Each number is 500 + 40 x the weight over its row's rms, rounded and kept within 0 to 999. Layers, rows and columns count from 0. Numbers have three digits each. The size before them is the row's rms in percent of the matrix's.

# up: layer 6 MLP up, 640x224, rms 0.131, rows 567-639, columns 128-159
# down: layer 6 MLP down (transposed), 640x224, rms 0.122, rows 567-639, columns 128-159
up567 083:553505488558571523564464472526471534536548460535514454529395456522523499465579456431496534456519
down567 127:529484501501500513527522501500527495473472489485516521508498517514743473492472506505518477456547
up568 100:520531461505464482528474507534468463568535425501481441443524426563566482450551551529485495463579
down568 102:508539484587549481471582522484467542522491541574592486516500417490553569507510447444543521513572
up569 089:473495539479454548552439596564486494493525462491509494535509500535488517552490563527474530488483
down569 104:493465505551519597519461474450478512433545465498473545453484493527583468493524478530387509540442
up570 085:551421528503505478513535479477514474464455487489499511526566518513553524500439547508520520616552
down570 120:503441498513476534487551475512436482538470448535529437489525484505509496468467473522544588546518
up571 092:591483520476479452539485594499477521531457474534506514483466445595469566474529595502583558461502
down571 104:482471451566566519562514520529504469470443419481544542548439455519378515474473467469435540479549
up572 114:428498511456549497540543482458491461519538460512526478550432445546520500439438482546552457505482
down572 095:460506489508497491487522525516591454440576507501506504500437453516510517443578456630565548534521
up573 087:499439460452557472483462583537558451476556521460566493488492459539531415502517554555504533453519
down573 083:537553514485534561537423519515482504477533465483459526511540517476527449589502500604494506481469
up574 109:552529533491567422526512517563508594500490566516452541513563540491515471469519479457457539545591
down574 098:487491518474530508499479472513510500397584563540503540481508497547497481467538414427547479438541
up575 109:540477483543469551518570454412444496506497504483404453447505434552497546463460545501525507477511
down575 103:483423455476437482464607493499529507470572433446514467492520461473536534489545557498466443552529
up576 092:529472566527545520526522545465424482442465544464485603534496502575570470508546544482424476505472
down576 094:496448460497501479450514520484524507480505471520475512489511545541504544530573529487475517465531
up577 104:556514480496525510508454474454532475472486501469528455496507539490568526491477508527461494481497
down577 094:525412463541480504556521507574570492505464444464505445455531444473535492518480492514487475501529
up578 097:540456521507506527495457553556465492504499525469480538645526542505424553559489512548561500546485
down578 092:443534510508480527461526602564500535552511549481419510506462446585504514466439464593535492496488
up579 095:519549422515471513518487509593435507486488499508498475464494441391463614484497453551499542495474
down579 101:543500522438551509508570511513447514517480514517542516515440503536398463509459410567559484544611
up580 106:506439482493501481519483432583518591487519436483462535543519521507478456431503496446543454515499
down580 097:522462404488510479542433478510479576471555482469521505477477489447464497458525450450540465548449
up581 109:565499484489516493587544512549508482439517526539480408488514469490422463481511544545535486546499
down581 105:543585563501501519503427423411547504437528511547479551534500558526598449433474523502420508475534
up582 093:500545389465577500533435491560471513526552447483502434515467434533537456474563505517447461505504
down582 104:502470513483543505484573478521464489471515469442485485561552511471743495510500528495482500448513
up583 100:492445449481455518429505515502509501505486560511542525530424527502494506538482496554569502469509
down583 100:535504373539450491526472492458460555487484503481460511511474467565573460518352509525496484487464
up584 095:547478463508486473497431473539529483588546573524456483494530424591539477493472437467471443465478
down584 088:509498507502531525476554471533513489575503574485474503492477486487493450538437510445500535528517
up585 102:527458457455504530511505499582476513548478417506429512555549518483484500510557488518525484494501
down585 097:427507503579459538513503522545512520528483436526509486512544497479495503604514490515491517505542
up586 093:532515487469477530550466525440528476423536515499421464478494463502514520493544551481465545475506
down586 097:542474516502559458554470585521454482519491486504475488464403485522397501490419553575467487582517
up587 098:438473507428412511460523535503530582459517507530521482529470535472510474461531483499481544476501
down587 099:518527419514543485520507492484469544470474514506472443521460467564537552498512577511455452495442
up588 101:506484466481518522449523457492411424498504557508496525504506466501473544471576504479510567519553
down588 103:480418497494528505493381573453497553515516574568527508427498541543438573510522507522486464459554
up589 099:451581452500517540482550504455425544499476454449453517482469488499450487488516489484484496440548
down589 090:504507622448445608480500465474529472503434436560538496510492505450442491448509476487553542523532
up590 102:499535501499400438433550459491587497489528575488423504458515514515478458528498515535518536479513
down590 101:484476520532507524545529605450479519514505549454543535476489484491483508504504486484433490474550
up591 105:478451531527534526455518499442464505548423528439502539513518511493503474466554546495472456477502
down591 096:420545508514482586476565548401493543567489511485512539523503544584504522555421535455509489482496
up592 110:549545496478527526414537471514521563475546504485478538562520529522495528488535522535514586480462
down592 101:464438541513561548495460464479456528484457449455531581560528545495489526501550518469522479535522
up593 090:483436554405500507423484511494492483480433471535564602495561602438476490491438479445499496525484
down593 095:487545520463521465548483541493529520485475527474506476454468484461410451493490515458464467506421
up594 092:484502502464449509426497476506491474543518487494552563444528559537501459568470478508512479570468
down594 109:450508471465481538499575485517540547485455489536501472587507478475529474507445523478549530460524
up595 090:426500457557517520585578492472467510521490487475503446519434437598453447502469504533459474517519
down595 126:498457516502542458502500485557493531537519438515494489446432573526540491522509470544532555462482
up596 094:481505407496438512556502456484529495483469488405520469440489444480465501435540459482477478452491
down596 096:473543514463558460471523497433471517455506562432451521462463478534450482469551465487490465568487
up597 103:529571501448538498498464524525515472523512551480460449470572476504500538464548423571484386556533
down597 095:410545526479415501444473469476534490351498414467538523548517468573453492452547516523511534469549
up598 107:463478512544515450471500510518491502464535481448512506492381538480480422484555543453480530606450
down598 100:506473507546417512555564540455497576497509515463506495490520480520507488564528529533536501499550
up599 095:572525417515510544536504479548467523488519487499600510558480486506434484525507475491553566468451
down599 109:507472532542511450449504493518484426502528528506507549458457604504597531479497490491503528577488
up600 099:532491428494473492510469473498481412508485524521396450472509475562500502504551474455462560484548
down600 095:490540513546521470490493548571499499582553497488555539535521476545461464485526478522500513524519
up601 112:571475434513434486449503493528504505557439516477471589444542526520462461586448470534504577462544
down601 098:467575510413504484555534545537544547481509441516464510482471529522493513427511459452559461566540
up602 098:450457429462538524470542490548447524424491492527542512513474440543537465486552443477438545484523
down602 097:518501511514386502561533484445533492446548549487477494547496527570410471525471560507574490500432
up603 092:456439491460481483458488443450492452586448517428562514519574466493525456508494506532437475482506
down603 097:489489401488484526503471493456456520500519417458519552542519472500566526437524466563455524475563
up604 088:602498553438488532494503468556599528526481489456477504474561509552525468495516502533527481458533
down604 132:495474499497493461470585464485533516524503466511534497585525560538392504459494502473516505493567
up605 097:503480502503519470507497533490480481504457558500585447518518535512500535587417529504507449569532
down605 102:508469514515526553507547519463511504465527454491480533546476519409659482500500486471478507475508
up606 102:512496467509479514400449511549554454552450487514484458478522403468548458472446507547482512453460
down606 096:566554446477513491512473449428564531453517529486497510441540525515559471463504603438497474539497
up607 096:444496530553459575465501398508513433471475523519451513455509562479518468482448520510481455445474
down607 099:530525469488489541532404534566453451455492532470497540505400486538436500489464500550510548509530
up608 098:439413484527452513506562507423466548461503484476514565511477546508518413515476525472500573528507
down608 109:432528448500492534515458474432501531469515449494482435518521505542426426502387455541537531500518
up609 096:532497523491438499544470476543496506485502451581461477571507472524471533492514418482572558447559
down609 113:466493497505482535502486476501515514538489469512532528517468551479647458499530428533542490458575
up610 097:530546504420473521501506479558482488494528537527450480466504433509485513458551483510453444479461
down610 091:489488512513512512510521539523539530484521476471615465489508464524511496478521460497473500514483
up611 099:550509480525490486473540526494449554474541492448487520510551536477490540579499513554520504584534
down611 095:509520470494528507453489496504504526547505437456493516469420526526549485539507539466516531487528
up612 104:507593489529377499584505518517499483550538470539463440488553458538497531486529518494486441588466
down612 100:549549610496470451480491460492489477524529493535510471445494492473453553369517562497563435484494
up613 110:508501458505475440572429487447486527549485535494450480469451473561511470513503464577533502479472
down613 103:513544487539448544457479572519484464566475548515455501472509463480433460487480602541424475512466
up614 095:509459460548493494523480566506495530490518565548461532492489475490448485516510488555469498444551
down614 100:503514548477501517496442536523560527543533477484542574508559530480527495529441473542454426467462
up615 097:488535536478479519542471500419551497509543550594481491475515470458460533516436461527566474517509
down615 093:434518584555540543514444568495549526535521499604513513445479563467491546497456502493515451448529
up616 096:530494469501484464499503528526547541573497468501532572580441548501532438521540469457469482469492
down616 101:555557522492504478447447495506570540479452460467582517509532537494425543496504547441390435464500
up617 107:546535480483543485590463540536519501439491491471474433490504444512478483509536500510470517465453
down617 091:533490489432490543567468472452512509442495492486543593469510589545477469527504490537524476508478
up618 097:485517463545444498492466438530507546486494523544527491576530535430484498541434503540577413566582
down618 102:537481502460512566428532447491468488510514513547565544461455583469601506498518504474473442529509
up619 097:524532482507530481541453522492469554505482473556469570525503572452487453528522499488452512526452
down619 104:521551496551596507513477502469448484455479486440496515573490558512459529417521481473441442508465
up620 102:529488530523523469416524436501486552542469543413481543498478498502468456553532512520557485607539
down620 093:507560452402477457478524480482512498473511550468486510462514587468546486523510536518428523474469
up621 099:569467465522486503478473533524560506535508479524468474542469564465491535498493498449556410477529
down621 095:444470492490504535479449490629455438482491515468475459511513543463452492449434474489533511442479
up622 121:445489489516514506530490452514542434492467541513499563516487576483442424512482465496455554504468
down622 100:503437504561531476499526448504571488458476474459537500485491503535517492516442502504485417421456
up623 113:498487529465522511482493452455552512439522548540458591510532515429508594469509534506582483482545
down623 106:471489474479486537499492484466526480462486487420496463491492522456560550502534501467572489500481
up624 105:571530507438524458517481547513495544471500551548520541479409466491513527506555534534502528478471
down624 097:497469508479515501534478471480433629469552516540538465454420536530479529571388552495559499514475
up625 087:508531528495479506466521534543475494542539501516494469512529496454479522470484451430432472443505
down625 089:477486494509522565484489544504480505480470569469477400509463525533439569493494474503466492530488
up626 104:510507571499471450472565478480552465453548494407494499499495515486463502519535533512468504536564
down626 093:528545532510484483527472478498476538574468466432491526431476465339519437512470502561515525552459
up627 105:517533407473399431467480484504508567487417447476464564452452431528543467512521483454551560449552
down627 099:499558515518464398472481603530459533475532533486462477549484470501481539468494483550536429551459
up628 094:446462570525501527441527478476508504451411473474515523470475527465479574478444446487509547472544
down628 101:492491504533527544416502485489586511460497476533462456413489527430481515529446441482498501458562
up629 102:494447491495468521532494498498503549468479426495488485558462548491502532488506505477578516499478
down629 099:473569488506533514474527568452514477510579582542464447541446521528420445513504397558514540539504
up630 089:475521529518537501512432556436508497470477505399527491564520529467544475492543505492526531525497
down630 090:505503519504558482451484523548529515467489539447514505537430495539563499482576545426470511441511
up631 101:530533426535501465446522481463406543514490479486557447517475416436432510490516473488573485429491
down631 099:524539506489419492540483514463491492525469521556558475499458486412451513550481448457579509501503
up632 099:531509518550474489474523556454500454448529528545512501431456513451493550573499518542501513507466
down632 091:526491494505507529482556519537487531508467494481550497526484528471547493518537466516494470507514
up633 098:506516510502493528477573523512514540507454499436491560488440522591552542491535510469549521463493
down633 109:497530514446518457477583476523487465476519450514607472484570491458590461501510523538470459516467
up634 103:527477521549469500529462457463518438500465484481508465508459410449537444485532506488499460478478
down634 104:537548552525546453432459431533503454513493434475506488478550432444645449512468531437531421448463
up635 112:465465553462475548518559570534556485495430414467493512536537510457415494532435486465556428534570
down635 098:425564543594523507545472522485552547470452450484498535526524528475482495518533576480499476477504
up636 099:511525503469477536520507434463547490512474523493441532468435446512475523532501482465510549451548
down636 094:503432493476457564450546471527494524535499506478532487474458476497543508485585503494491528532448
up637 087:489490481492475475522534493546512561574491427538454437523445517517459546491537469442536486500530
down637 126:504479439400426482514481552457527534527443433493468500517527481521490523516482426498472492509582
up638 091:561584498554519565575521554486506453494474510512491447475519430502605473464473535437436517541500
down638 091:484524502534506510420538510451475487468478478526491457528511492450385454487557489508543554506418
up639 101:531530473485453475456457536563499517484543468484553518566478510499550483566510501496533487521488
down639 101:486537557519561457556474505502466530556530536527575491544527563478485477494476409477442500507512